From a checkpoint of a small transformer trained on Wikipedia.
Size: 13 layers, vocabulary 25346, 32M parameters.
Architecture: RMSNorm before each block, rotary positions, no biases in attention or MLP, untied embeddings.
Training: a variant of SOAP for these matrices, 381M tokens, 2907 steps.
Each number is 500 + 40 x the weight over its row's rms, rounded and kept within 0 to 999. Layers, rows and columns count from 0. Numbers have three digits each. The size before them is the row's rms in percent of the matrix's.

# k: layer 8 attention key, 320x320, rms 0.113, rows 279-289, columns 0-159
# q: layer 8 attention query, 320x320, rms 0.11, rows 280-289, columns 0-159
# v: layer 8 attention value, 320x320, rms 0.134, rows 256-287, columns 0-159
# o: layer 8 attention output (transposed), 320x320, rms 0.12, rows 256-287, columns 0-159
k279 095:412482457553625554498532513476522547484523468542456494553582460502452516534532457492508546456493436490441501504477509522487523491501511488528556546474564483489654473543456502493494478538463463479534471431523491564402437556504515521509520506487519480538552510447502537517505504588486454550522528467501471507496501425444527534527579460595473477515547467499471483499535573473442514461481498466531502562497540590439392431526513442475519461477514467454510504473497522497500529506523550
q280 095:480513496514500501514499496457502431509543475416494506486521486526520479516532484533507466445500479524480471551501492536505456563512469513385497502574506581457475447406473435536506501481539458514595556497539431542480487568504470496461464453488468473589527514527435509500512458479534522497479511434520540486511482528504531395520496561502463568519489487533554560581430525564465511495524464456520463486481464513461518496552518471483500492548496539514417485541487501494465546472532476
k280 095:522546472465527483479458419585490528536528580539504483475442518498475524495519475510547499528530475545539429456384455424457517558480538557461497491464526478514489564553440510535470462543476544521469478443480535456463506449541433485458500550529563544493525571524571535480518516544466486502498472482491515537475483497592455494457470486429536484482519483507577451572498452494516564545484478470530614454492495538493520538454517480488518471472489495478554435474498502490557581549521451
q281 093:524521449452478502507463457535545514472503530490511538502449479499502435508501438473545566495613449528467549476526488634518540569495493433505491474460474465443494540496529424536497541499507517459443492523552532473512470460513599495511450489538513527503515520478478565515489503482461484423460544531504480494466567529524500498475554518456514490480552462460494475565429517434525499407500471535552448507529507502411612544517516465466494486457503528495488507513462463503572460439447482
k281 097:489493494544562480537525452560448488527523534477546543505438523442480539498566527477518468539503533506514426518476480451501469471560469513425484364433542508509558423494502500523589432434556505512506429508463474459489492538533494562420572433509492504483481418470521503493539556518456477576507563423493487436572487486503499452569461491555558452463447499505553461486475462541566547439557504534516527447538464609465464459499456555536494497459430460511523503538480434531457512554561455
q282 089:533526448545529539430536538488527542535477541498528425459490501488422506531544512536542556546528473514479455530482477540433495451520481478562489496513532499530447462544597506550437522471547576516583491498460515546440496435484510560502524480504479523438484431482501447515429496501510523469495514592457480490548511489516438474484507521564490455497486498450511554510496490541428480492529506435514474492541477503458555491466477526516487582426450479517496466449490534502491481517506497
k282 099:446481492511539531507512512447557470492464452470535578500535547554491517459490485532470607510551427517536500488455516524501473526443446387525552513451562526494554424456520503435487527476543471539502483464550485441550519505481441458542560515509508473538531520583474509531532483514548446432583454446491503531450450592507472516484497428435482559551444438501516501436513482511570516473433463471445479517439509565481473455518497546463476431555440450463543461479564552494564458525508473
q283 095:498473546526553583421480509502439482489481490496512407513528543452459530495442514486412480530520458429492564544451448509456487401529504456465550442526613456589572516565485455443524474529534498449464577508480395513461571502510541478532538520507482485437511492425477482494536557491508507496480500455522490507485477469484470462537552502460482441460522378470468528493501527515467500426565429463492486460523547533573520534532514429488561554509530543456451527462526440530493501591562503
k283 095:498503529501436502516467548435472479520482493493509461569504493528464550495585482467536456555562488506499476488494541526552554539477543507479431531510489511455482469437529453521469493449429516538497464470576488452467476499506481496483455538626519471523501499551555500537582487536487458479548600505533541536516534493487412479466568508484516521543461574432574526494413531567487487508482444483530465479458524471495486504574561495469487481568484395513634455475477435498529482510473451
q284 091:493440517407481475500451461560537485457449535468606514449419520489522517537482473515513513460504503515524501574463549429466502524554521540474464425588476439513496500549471525537488511492430454455426423565488505552521528497544468482557436584458493560485444530482443562505452519510523500543434489500615480477472516518540480460486574520524477526538424555466511495526478510510533506438522489498512475477539538452472470452493443469462514526567497498469438519533518417498396537522549506
k284 090:505479520491524459530507530492498431519497538461494453539540561518436508524560490437545531492502499499524524498487488553435504491491515483495495567529531526481488498573485473553495508528528512509509403500577564471516511456442586440477567574562513509492436468538528507472563470526497443425523443495455604439401525512482508513582464472474491453462482491572560531492451530570493526551440488506465531495519468539492426466510493443476546580502521474460460433491452508453531496489468467
q285 095:496520491535509507538579534428523421504472531566447503527489402544499453513528497519538490517583468456495531464528510587509422478492498501527506546541514548527440539477535514459523430526497496479473503491465470518400522498434477568569453499502447515472504453392505574554489447473533508462499542496483460503500473498463504472534471514481440490515540493536559489469528546473446372497521489508555463477450471565504447513488437545480460521483528489450455540537556554461575531561487525
k285 096:472387504436471484489426521396510532539445496499490503486549572543469486520548498507538568490531484472519458578473511530471554481490507577484529497455514493497518526470476518445571462470550555501556378554458498465508516491528517506548561486459482558549488560562509464413501510509453508497550565495503478541477444522493513474484503478528572427490508457511537548464492519502507527532414475525506457547518520437513525557594484521497541513492536600510522460439507508484504521463537567
q286 092:551448463603483458483461447439518505454508522530503487453504487454503493486528474550479475443470553464495508489496463468375488478592492388457486483548516477526521485540503491505510467553528490516483456533400501597518455476469500477400589500507531568487516470508458454430507536502485487530547487503495515458506510467522505453486424552520533469425519487557485506516472507507466467502484528500472504512534507516550549465484435429534473513432551527426460474507459392525480499481504495
k286 101:534531529471527465448490517464421457475545504537517514517548481492463484438431489453510512491498513497459491412468461443445537513493515433448509480485467541489528447438541518519452480523517499529508493503539510481475518448483448457505429440487525544471479507475491580476532468495487528459451596512597523399492497488514534528464472504538521508504530494458472463510521444444576523437444502500499463521511526482528538490552560480538511588468476533503598542545444534579476497498514516
q287 097:416506458491528513483553445536647463454487513537525497414489537525508458552530519457480439492509498484527501508487519559478543453480545459540487455461468461541480498517502490463493483525484412583495476547544485459468459493471504476497512463441517528436529499465518509474503498465436549455518509543461458431537496498506471483463509452466508447478515473492521569482508501495512497504453496513548552472499536499488523418537425525509482484503563550531490502497505500464531482440569531
k287 096:533411603525490484522475490468524495420528465533535452532516511514590531554508487514545501459383483482549460494498485502571472489575511582530457495518508537459495513472472501519551508562498473603525542491503530514566496501540512512512530455491419506542460456489508499495491485534490441491511504477526475507448450501478538504508411414554475534486525516573524498396498484527519514521522604564435440526482484533479480513492495462517522541475460501485501508542491543557536445517483482
v256 125:535495496494475479506534467524487446538439495528482480479520486509514550434489505471539503498563470536419460474459503497498502504548515469486474534482561551507537491485555490507464458509416503467462549461469502465518498539539492447483491535436457500471477422566527451501444546481440542512507440524425453476474567538544491495514536516603498521486518581524522489504505498541501453486536477480442548584485530488465561516492471498479415508568502527550528497557495510510572521446498534
o256 101:504493425491471475546441506490492540493500401515494464471516490504500483508444535514514538562587530528473496468388550536508497486481504439469541497457505448501524508482593503536496492477446523469503524442457479503458494465538517464540551551477510475541517466555528413518435497475468511492451465540484438517446461512522457478466458508573570540494462483495486502517490551495506457571393483504493546535497549528470542527482508517474519484542448534538459466462460491521590471448541522
v257 126:533483488517544505473449545543527447494532521538507522480486492472432556558540533459468492471450460424553506486475481512461497507492481489518558512453473525437508511518510533504551555540551494529545546550509483492548493511494572516500489521518518501520510493469530496522501562552479555533446490543418468456545497500479509501486489526510558507504471579505475526441487490510525555488489518539535485551537472499502530531492537431518574563493449513604505491481442487482529464488470511
o257 108:446498515499522485512515488504484474468493506592501517496567463502497537451519557486521528490450522474530480501454518476448498523503553477499592462408492480545454479565512483518507555559523463584521549440471455471465468522457510529531536477515501511508538532531536551522525566476464525488477481505459498497511387496469456498536526505544554515440537529486443445406494431492450497462521561519441448533510533523493499465538563464492517539534440497554527558469444533509544434546644521
v258 119:519471471531549578501445487459501558465456510525510570545427464548467532489453522535469549497537479511537517497541524539436529458454479538522449543476482505514523531538524544484536464519513465515457478517519535528508511456502406512442577547495405507461498517516466512466501548459612559477513446517455516479530422445503570475483463550508467551504483558527465506465536606430499535495484523483423425466463547536522543534506455536566453513533472453507485500479452468433502464524505483
o258 101:479468555468529466497504521507471471525484561500525485491473478505485574569567495510439580503513490531579460540552544471430482509514561539553511494504586523506460505499432499514499567448492482498517511573539559559481517481473513514512567573470367410502518515544485467457512492459427542465442452477476467486489508497575542515520479547531474473471501482501551490498477575465515477470546509561518498483393543569477475493503440467510486477555516512404461449492449494503497574474452493
v259 131:479467510443556470480438549546491514558563540568475488508591509492487478498511489503547494434510553500454566500486499462525511503481520473448493545548524486520529512537483469532491565534536497516547493529518481545564537499533518561575559448480487446508436541532518527394496563499473535515508428452530539441528420514475446511478465498475463447560524499427491504457456528481496465547516540543621449561543460467540547500475456508485533500497504517555473529410494514550475447469541459
o259 110:528450509520558554497466516477525516520463575546450470522594510509526530499493590482515544465521499610490570486536513503490516481536468503499491562502473488468544516508417483493483517461519504523510463488485465496495489535537480517509519442503483445541473567485559495439501508481469413428507472483527500536523447461488463480531512463506491410492492505413499494423507569533561465509487507556534459453508489498469497429475546506474549550630519488492522533402502481508526510516424496
v260 130:485487485544485467536520438394490522515536577507514460449492453549510563454507507484580510551537480546573504502457476479469411527407498465479462447569440428470494486518444459487510465496451475516516500496380587536536596464526459496505502498518447516487431462479529482552546528497510492467453564463457502493537512549442464468435493510447494490464467562455508496548531520484503547462528517480427439492502493510523517480517490513510486474459568460478514451488494502531492417546500499
o260 104:498469517509483496495457507443592539438547539535517477492483456584532505538538480518539538486629476462529460552494464469481465487462468590485514448527461507539484513510470516464592471404544508526566494533494516488480566497546546490499509549479494589493547478467500525543483462526492511472483545409555476528488473525495523484462517465499450468508445495460533510487598516486480551458486420462462525491411501472534503532532502534491510506500515543514506451531498450466504535529452584
v261 127:452530506458471504470561457522478503489513471471557496474493466487467477500445487482486537518494471514513548448427499536457498523526537531486483461580423477557554495535593564475475445492482483563480501505443563530474459474561476481593521583523480469547466446491555470487564447536511570460492522535496549502485421443495501559484528501503483539564490528526463517534467531527540437507488464506521522519485564483481539486382470516499491509499522461499567440405491560487514562475475520
o261 106:447489528508462535527486502479557503544485500516595430431520478517526446507478502479464493498490487542475550528482427495529498483535533537536502513437476494425537469470551463461545503431433534457482554576476513503511468490527483528496495522432490457458521485506436504510582388410495538451501532538492496475449443383515438528492542490538475510513469499475411513523528450573534504433557509546456498597498506432518487497497527499536521594459467497480556458467506457436485465495444546
v262 139:510524500529469465538500502535586520536481486507514565519459483570447562568515521553479523556560525466425504478517462467469558524522535495585486532505501567517503553449455579470474521475467513527551394444472491450519529478523516539493483556522599435437469534515516496525418491517546517530522492463489489517537513495487501477441436552475523508430482514505545469521462506489461476460539535468519578491507435568494458494584482477458523513481530472513480511516482484546532526538402460
o262 110:518474452534462498463504465531520502525527532492529529453461428488524477433494538471529481548491526487479499528542452427467469503550497489506500571480471552554517512464501530432506444535435509474559469500454534453483528448492548495463477571386489506498517472459550443519456521535562492522440501519503522562511453536486506524475490507572469462491529579544524539489542505529435481530444544466568580501496465475442565543624471523519447560403566513497525509514479541470457507508433487
v263 129:500490524511431481522583488457490482545480435482504564488524490483520495458501506533477525531456505515424531473526541477511413467510521525550601474448461522547602492562624518562471485448486509585492512562515465530459543497528426498535561459542535571470480475510478493546507492490442523543586503593474509481453500489501538510443494547544507472481472552504483499509492565465499458489535505520558481434443507495502483571467456422467491478494496449463448497490506519526483538446491487
o263 106:503542494519507558521517454485514550579484453480506502511514432479476464417503553487495562472476510467438447510543478420507472488500494508442571491488502479575573490590628450543479513471465559552511546452535473547455534436473465493583467455502502546450475484491414482535542469517500472494542499538443465488451491481497594498525488495533486564400449510487522463582488513449475450443510417535541588450476561492497512487474524445563541541537483465458420488454493472510525484514430483
v264 123:491469421493504512462504506423490607508524483463452450482507470465508514476454508566452493539486493447522501522511513540502511515522525468487508510477495500514484413502453522503544529491508457554546543416553543405504519516540483530503465527469521524480426499482497530505495460432559488499453439470476558404512535513549559565497464520497461510495469507492479499526478504540467514434463565511472435449484515504608444572614490601539498590511579500501454486497452453538479562514583487
o264 102:505546469502497474483382522463529522459490525467469531432492539503521496506505553489460538599548461547562490497467516544559492517509525447442567498486574471458461419494471508489511494497509509539557505485526539482507523518514588497510477515532487535488545445432508428514519508531489452516498443501556424529425553529531563543502545496493515468398479495515531559499548515532482527410516537458503529472466437485503458460507483510573478551481546502426484387544461448596504539513500493
v265 124:521527499577468459566489472489471505500493515447529513475507478521482425457480430510506480538491527528432524525460470490401433501428484531545519462481530545537478546550469507578513488480441494490471435458473489527525482522454527480474485479470461483480493541562493471467541568513498508504505457551539490493460511490492527530462518533519506408562477500489475489501457500476577428462510503467489595421552478527473513523431455461617535477514484434467517474507509499471479454461400479
o265 105:523551492528434487577518456491480470546451521492431521503521492474542525494485521444458509527487548510488512434498524507472470445472522485523467457451520483485488508484459527520508469530501453474515483421473539457468471489472496535453527503473564529561559535529420506509479440461491519508569419453426446502465478503431539501443489522489497468470449564444525428509496489463502498464492447443511531429588445524495479570478453568635549397508500502464526476518494470536528535430437480
v266 117:461517437472554464507523518544443508540489536478490563557479525455509508519493428491507445543593555418502528493492558505427504418516490418530535480540485464498483498497438494496583475485492479509504546511513425504483472524533548452522479498460508487485556467557508510485608382471479455578505510481523479444561495477434434515523508532513599498472431447451517561560547484409519491527440468457483489472446500532468497534516508502472493484409466511483446517467426557494521493454545524
o266 108:504482544433549529553482558519429517504497499388482520517486479435504572514513440492535509537500541421511566454502528513509494494512473449445469461551485480525471529453475504461519466520526528403520440467356523548551584516471520515537510455438563422497481484521512508429602430518528527532496538503450479473514483511443511455511539478548567486443476503472526505484513511533531549466470485487438471482491523511496482535512491578496523527560510438519456477442528507521527505499579534
v267 120:514509521475524483519542456413500550528483442501523542533417527451511513490521429506482542504485436454518482552486466545489505431524539531553435508525506525429530417533473480534489463544542479485563431525459508537441480580535506526512530454517437542481456540439483488503489551481419395457570495536536477442518468466551519475441443463472554484417503431583516520482507499484493463565500488494531542498451524502488527515584553544572488531475456536486437528459468486492476518531446463
o267 101:467537509514528488470533446447477501486605450506545523514509568488490570498556439460476526503516425492495494452484558521468459430473512593490430550567526524463485413476469486476530434492528483527497416425452477507469468514553467496529517475524472534531479516503467527509518477569502507435527576424593563522458451468589460513474467460513505473473447499597528536416454508530447475518519542487435518537483546488484560522530494473509447538513541422444496487510542455494489482516508480
v268 125:508493438535532509497460521525532487503528495489495481483579452469490457445495429484495490534534498527487513518503512488501479467483547552466510499497463473478413546492501443506445540596498500522542509514547500494549478501531485522518499513546447469579501483449528534553439509555516416449411508474543468512519457536494477495523546463551475506475410526427462510531491502498504501483526456521494455471546476492510505517482494552471568497484530548540477449478526484511508562547489503
o268 106:471471428480548500533480584522518447542533541492509505508511413556479513493560532501502425516525486504438530525555561445569523494573514562460474500477448522479495528525459560531457528491443513542462532540526549578495417520546542505413522460547497490538522527506450483511479430546501529506469550449534528446559544470505449488551537459482482508467482494478467516559511491429479469484506504471465508477528456517428499425570509550513544451577485478491504445554505475469471522531482488
v269 122:497448502523497457465483536504478548523540561519556408470523586466468522415496477473490463525520511475537459550525474524539477524416502456459592490535475458486477523549551462496535453425451513506496522538490446455551536508463573511482466470491525517529485546530570494504457511443503500530540469521531493458487470497512457486500535545469492499464549524482521514552536534481531519530446499536502465517544519467427552466389478487515506514477517516486458487490466448475443517518540496
o269 103:554513470484454430476458537503473513460565498494530518481474455465487526501486420542483501533503457484522440550481473560469434421547457463532531426545449486484506523629494508522526463519463566496512433490472467476501428514486504528490507489521493555547499492494541429575500550498496420472548481471532578456514464510499467525490438477475476481487527485517521501542510505457534520546491526586467516526502449489503492503445426518503497490517483468442482498488540480544487571597475476
v270 129:593492452470491530561533508446477548508527484523525580492504489466531486474497502484485418483518420510482430554446501481510453484457456539458494473441483447450538500558457479471588451521507479518519581469547527435521487453503447585520528390526486519565517502532494442534525505525478503525490542575521516555528503468522510534520394499539521463597461454533535426478534485506461490517582542500444454477578494496454471446502530515523489507523545441528455467498584503496460545504567473
o270 109:551469520523470531521528547541507434514491492495501572490465567508489490515462547479491446515494471555516488606488426526503505485458486515456517487564493481491576515562484515568471527506491534517489473525489482443550505488488583566594550472496497426527566501448540505493520466565515541520505595498589513535414489475511538491517479540439500535485479485498497493622540481437463519501458485460522488424528490509491464473473514438490553417531469582570555530489529482489485530523526474
v271 121:498515441540471536487534542506510466522513519550476445507492520532452467493477479539516491511452488505489497464473514520533572418467489478503486526513509520544525518503464507444497535481553456564534531539471485479507491503504396504510540463403515475455529476483540567601530454479587481455438476516474505592458507573478485504488534394469491588550555502522490544476486553513505523516452485453564502471480477428475563517513521519418565481563453514510490527455467454583465494512461530
o271 105:563563530469523433545555544490528535447527480491501497481554458519492509535451561488514368467455444514432505528441537488536514430459489503528498495486472464476500508535482553482452546465452457563472541431428486596484491453497433428505532511474480499505535504500553479619471505472502489527426435458466514495473504488484466507457495491448553521473436525573539507508475517519512540519473510613524550429508470487480548429498478476469524545551435458482481470451510549492499526497484486
v272 123:457515491534463478589483474525510506451550464535513403536478460458519509538491442515443458421495561533437453492529524464497459558491483559492528487527532487531558414451508497518499442497467541476507499456582522474405495537463456506521514444507547524529501543510531481486464502530548503539514489482474453517491531500431509476530523482515459417517545529404560532551559505483554532483547516505522484436441497501441483457495486483477476461440486487522490527523485455487435483504553532
o272 101:498553536488506454615454471579573477521457502544535498557491471418510534486531551510391472462467500513470462507539442567489522529479528482467464460570503450484468460487488499486589510534489529522507513511490521503500464436472480536497534498500491507507512495528550483515475524477454477532532472524518529487540538449437478424530499496464509566521574438424568485545472436510477496401460477540529505451493538513486545452489575437505491476453500442580475524528542436521467539547585528
v273 124:463482511495476513540495471506557516570521527460514505524481487483441541548487578518480530422457478514505508552539504496513504549537499466489411554463553492489452519509451520458520454456548503551540447410554471488500480490483487561533477544471471467491443501462484542534486484543450544539481528457519497544524474456491506519505537434477526525430487513538510429452507482471511569415483586494551506479561403553546496511561525507486491496499431480502523585497586503508536520537508546
o273 105:476495475485455480529496472552488433524496558513540501478484502503458491475499582491542505428443455449579520510580450530493537503532554481474443566556483469550467509476609419490512554546497465585497483510539476513475513512517450560487487504605504464564487512450464504564443467490487489472463520520495512468541423478550536522536491525526472481477471498487435507497488521488511508475467469499526561435478493534515508465494526565444518480391506493467492528499482507525439514509530537
v274 126:515418538539456501531544460495480556513514513509456452520512445489602508530484440479490469484513460495496516496471494476540498502434531493460516506496448568520440484637510449475557481448378549508567597551530502569516469537483524478461517490445540453508527496554427521533502532552571574486488473491493481535472495532520495535509454524455468511503497518457492481471492483507553495524560553469497463541460551479468498556519488451540503486530490535520526514544538506507546530571540519
o274 109:518472574544484439526522481493524438432554519480523504504435448432516501599519477419487532513527458506424545556524421576556548475527569469470494480475511496504498483558477502576517486493415520492555548537522528503521482550512547429459482520496487529523464528494480534534534480530544545489535472536491428577513497559467526549569548486421486476521485544481496496510604502477535498508515481474486541473480520539531479498462503453474505487452488513448524504514537497556499540524594499
v275 127:492454591533491455471439483539564520483501491500565463562408511475520422516555498476481561465473466461521464450544472477477477523471435451518538481567461472517490529553509511515532516490520517489507581472574546470529481440481523569511551505438439583525588513470555449551531429446518502468450489502519478519467559487514570478500385575473471533486513498486474454534527495518540463497507465512471486510442470450461460573512462540518533483530480483416524445479493434428442485495514581
o275 110:547534531538539505484514452570504506441454517410587610467417483533534501518532466455476519438475481471497456405570545544507439505483448474530498536489490430489500509506474551507503489472544476507462480462519520562521461474442517556430550528499602566506559531440547501530490530521501490478553488463550497486432525483546522464531520509563522474458541572491446493491489556475495556474486550508448500497570527504445448531509417500464410446490439477529471513474537421509415505497578505
v276 127:506573453503472526471534586446523487424562539546527502511556494532454425546552466470484443524556474445468529538510467489549519445524422498514556508521512455466504503521551518495504573505556508474498488511512534499505496481453500516521471485501463523496444563450471480518558470476549460510483414407548525566487496481514481434516466475540530480486435461483518530426478515454552562517488503528422495585616473503506577560589547421559537529500508515540511561549468523477447497513524534
o276 105:537550532522556527527477561453472460564471553570493490481441550527506491511494603457480458470581440483503566530543494556551502475529479492535447509484504471525526478490500525529511465505488496515521513485492476541466482541467605491467501469524484494579498466495493505496518492580489489484493564448513521549446484531502547460511436526455508601486527458525545506469493536460550575490457480512415495551572556504489459432567575519568513530600473500532487594531487495535463450465490502
v277 116:494480528456531499504511499536524507471516554504522503491542521532490490584527534524510519493480525496499525421468562496420533506529484457516427473458469479516483415452435569481508469532507467520495460482471488570463495499415522592513539500545531478505399428538460480445523449557486590426531472448441463491447521478459520537489501492513566496488448543468459511516409486521498464569541533576584485508505493532445481518578508489572516458482522556631452514486540514522496570505499458
o277 106:436513520507551475546549503510516491519436473480475487432487529517495447493549553534481521536430532550445488515501481537491512489536451465508541539484497520545490456443456475486555439496503479465568473507490528503504500565435497544460521543521442440490471491499426522485541440468427521496507456512469405498491544520543495454463592448458539425552523540486489544470477455535446526497493427547522423492532472492451493502527487452446492493477520538524495508485542477457428521589409559
v278 126:515470581491521436565533528526537461549539471442494448514549514502540485507556516425542492545485484475534473505448493443541522538507514577505586556522454517521497419517435516518453524483476557447576541576445535508495531513519552531501477474499595548556509474580499456528494466565545593519480517453438497532481507503485503491566510525476499504516517523494526433418513488496488503522515520504513473448455500498497581452506522525497516496588526527489474591490490484564492482480559551
o278 108:463539460510531455521497573556463443574474435488562487496490514473481486462451492480498487445541508483509556498469494463504486526442533570542576526567422480503480450523522440457497516463496483504471524514479542521529516486500527492464488514416535552517471488524498587490481485504558517460505460574539470485458472503506525502558535537458557506534462480530464505473492493525434468494521494478471493516472541523529574520551479549507575434523552494467445450492450482458416544511543520
v279 132:454345493588497493464509486511551511525471526509584498472560481554500543474562465475599491487485500497424511526413495485472569496510505515542498502492515477515538495537470431567537570510539449472466467576465437580498517519485482546517468513479471495529582486450412512512566426492465451462504522521550508542516584509493461449409481460465564525505466496516513496436496448484525501499541551548483586507485538494497514496465449487455564490488519553512513486475450529548567460509498549
o279 108:479421489510491559494613485459478460460546615428546491514530527519485559497515557464547498498465487511478531485435533442454496566511534455496546545517499490463562464604421512485469509481495503498420547386475436491502547514434450434478405512549509572532528510581476501534545393549495509456502503527437486538540514541489473533474520454462458521518505538396493405498536454524526440588430528544440583481443530455462507513515429560481492516477510483491488501535480527528521424516419486
v280 125:437494514474529473512525552490518456403497509504505457502501487495521486491468467473473478541446526522568485508555542477514486480526486564537592572522466563455492527458489468509497569484535503529500472508486544484522484550503550524426441492539454488567551552501475487483398551481473537507438454529461484471518490503574474478470453581464564532571573548450500504484494455495571478440561506528506546473535547562508518524532545458478506556510457466585559549476540487484570503472485506
o280 105:409558487444557476546457442470532438396555526518518503484477533523453553520455450458507539538455478588563438511542560526520551529493500524488546556510545546526480578527554552526482524555514524510555512469492521536528562466470493474534452545497450508558488497457451493461417552544480521503466511526530553480560497507601539494503497518490545523540481554538506527490541540511490517546496515500469499483560465490532481466466477486540476543471546454504488487443517480483511562518525478
v281 113:501525565568525500528444446525448460488539475495514579517487497526540489467535466426465437525443489543395533528506491517524511522513486490560394580512524443537537462536506488536512554474512497554591550462498453508442489517565503476477492446523514462486487504562441452488448586443471484478528479509505517421476497506501550475477420550417565546498503530551563517559526504483534459514534480500442559517581540542516482492486548459492463477565441440522499561520503503539467462513498485
o281 100:450564475477529484489491503485503486500487465418481587512505513538551523516451463504583535504524431499472462520490459526533517531432546458505453585522502491477592493533493554479545576481459518507525504509553502481458425487511523556575504484562423474537473514571538433422474501440390545434507515498532534539446540575547501527495453523402481484505507501519516563465523483554550485479488461572473564471412502499507434472416457568469508488550504481528440572462505449443487488504438488
v282 122:508473513567453496453529509460480484502541529450489449486501516565491412503557503487410467518502418475445451533511440482507507504501497567540463542548473461547526551488462556474547558522521535515468481494454520527536459501411491552482529519500475569544509515531506490560450475464509558488537497428512533489512544481542484473542484462500523473480528527538540531434453497528542472552525522435508455553562477488556558506527504512458534451506527513496598511475510525444498535510441471
o282 106:533510462538488411544553528511475506475515475446501506427486501554510447519472529530455497506466427540478525519546544509421506512459540568528511488506553502513504517529485488503562512499495521522498556505443476531472501500506491522457499468482464598508485552522560476507502499476499499462541427454548533475557508521429459502483478518464485543475530552444560468513474543469468490533470456471477518503473557483522557473437512506502484475447488447587553546441426493499439477440490500
v283 124:537459476495584481451477537571441486565482456463562436550502445425471575532541542467457490468488452480536500539500485510480475477502521504501461493522558524419525485520528490471467457437528546436512494474440501509511395538479525526463513563459567491473560494471568448472516476487452530472497456467480456481559502453495470496496457490523565412482539516455493546495505473553511517460458473532479555535509528485425527554433401491456508485511504554457478493480422515499444471515510500
o283 107:539495472503573490501528512485457484532548497471623496470517457494482533571484535459399529513466528492476491524532496559466558479483488528497522462541519520394500516605578438477546472513500529396485453398424496476529481470538509485467530562443517496483590472445504464422531540436439502452516466461484439467520492476490482419498474406545585501484498533546508588445429593472554510495490507454440456565493555475537486531465572525457479504506451607470521501472534528514478484545469506
v284 127:480519563431526503539543517499518561497443555514500476441471492525539503472496468513512566435510494525504548556460499491469549494500544464497492492457444496492486523443491532464487461564498495449482452516520460544438487497522551503476516503426466476532484611524450460428505410424556561502513593525494555482521427498494550452469513501506488541556497557428459451533553537426507455517422459523529425496511489575483417507473505458516550523473539470543575495517523446529585491441549463
o284 106:459486434527484530491499481429528532494483556549470522543521516532438513475470537463425568427428440553505525527480423515477491503535503394506486451567480516497452458531443560514498489534413540459486461562503518507492515457539484515478455503409405542549492534527447495478517439421521436506481574592545576518485484489515480508470450595575453476536508496522478426497557524462509520522433454500529410508454437553457499490482479501467525518416480495485547527465523454478509462488588483
v285 132:562388417563497519515502445471500493530543565471445488517609494476417513527500547464524530532500540556530494470501474465455518482560513567427525468535503510451579478490515543479511473516487520553448495457560545504519509518527543514457450556492486547470517530491466523497497465480556462535481483429498486423465404537500473473484386448520489494533522500449468518555539590497547481471459522511420481505590518499493486522567447559509488500512434521503551521523542483484501510540514486
o285 109:497479467472485522621478421488501509562530494485491534445518578483508561551466593483578542499500557468545459462510448505454469501546539512511519406510483487483463474577530578477467507493516510504481446499531454407494488492451491496495514558503514593487507496528501442406492546543491534534494517489511462465549446527555488494501509462460464554487534486558560474506464465491467500501473448502486487548520554491546515447523423535547511490482462513487521520479512528471490617473488483
v286 132:520487577517498464552565511454480555496497509532571498470538528514482500566500518505446466532455499474564517531445536532508460552502481467555547477523497517420505468449564469470492494419527560491605490498453482528540447572492521494471557451509524468437556496545514488431483602476459582484425529489506488513401521457495541490424502521481463553492560460511541522469443465499493463542493538548544529476564487432531515520462535513495528485594495487458501559549531455491500555466459515
o286 109:480482500474536519448505492486510521508460510568556531513479543521456490489470493517446379452449487466468519535476559509453461493504568526502571540556509509470572544491540477482470489512507511475597537513459496595507493561471504493476510536533552518490487446545548465478478555477451479428487493469524560543498450459464526445517429510479424488556491512467481508538441498580505431539509509544513469457488498430477490525429503440447461494494481475465456464533478507486500522529564462
v287 127:480438460496431487496457420465490501511459512506472489503516582466543493524474519498551528563530465485515490451544540484436448553488540518527454460500480568504455498468540549470448480588526557514494482484475506531459568447482481456431451554499503401450560520517528568511483510514459497448482549530520498481444502497531473457477539434537463574453453445490537574514466473492477496465499430509490522512507504426534487591431566540475576481459471497495541511468573483475516403616495470
o287 107:494515483501442510563480472510526554496504539467491524499545475476544500544422446441477446465467560487512440489538521496450419502519506519447481490507471528490534526527557524474488517516485507526512567493541523533521543493533471446477472473500579422451538552596545534475454475475497474518472514449517491447463514461488471497501484495510462535537520432491499488528499520476479453537471463519510502433551510480472520534474496446535551510441575485548440499493548517537464485582482439
q288 051:474452557475524492505508489508479541435476485524524485480477554471517514497528469369424562486485581521526458519468501525456470489510482477528478515491459536549538508446568491543561520528426524504469513433505483484553439518509414459503549567493408542510501531482554547462549423473461519553486519508533503560580574521491472426508551558509470522490486510465581492482555549503416499513436494461485549513420400449517436503475537541491557490446510508506571488499495485525531458468552574
k288 051:504472477491427509520518447514564511428483478458508543512519539468532531414442574516485543504506594573488485440505430515566481525469542532463465553437524452562425473487461431433475503499486440550549436530463493510576497518544553500517521542574491439523480455517504472535459444508518522508479584462535527449483526487468472497479483547472577497484515474485497564534477524544490504495543544513489524503519501451444442467461453439517424429528529440543493578573494525465499479453485508
q289 055:558484537445513513467516528597469467492589543498553479506456521519448550553503505415575511512467574511495376577563484527499482487426542541473501498554531461509446489475492504421501461502577497540507408527504487486440485473509461459459513578528435493497547519555485470509490587422499494533413553476533479487498570420535460460488505449575469444479461450484532435578485491504502503509474529503513472478454453469548496455515579509566455467505516489462475520521452526506569497454522517
k289 053:455478519489586509485439493466514464540477526540481567552507547500573471528547504537429506482483463499553550446446548457430529453585503519513484485523498498477540485385463532541450515442433506458436474474562474465537422579538433480477497461540539460535501466473548458530508533522539506570455517477563507558503475561577487478525514588457541475526514557504467504419550474467473441449550446525546495553489466543522495488524520465454452539477595451503615511499539433475548501472493471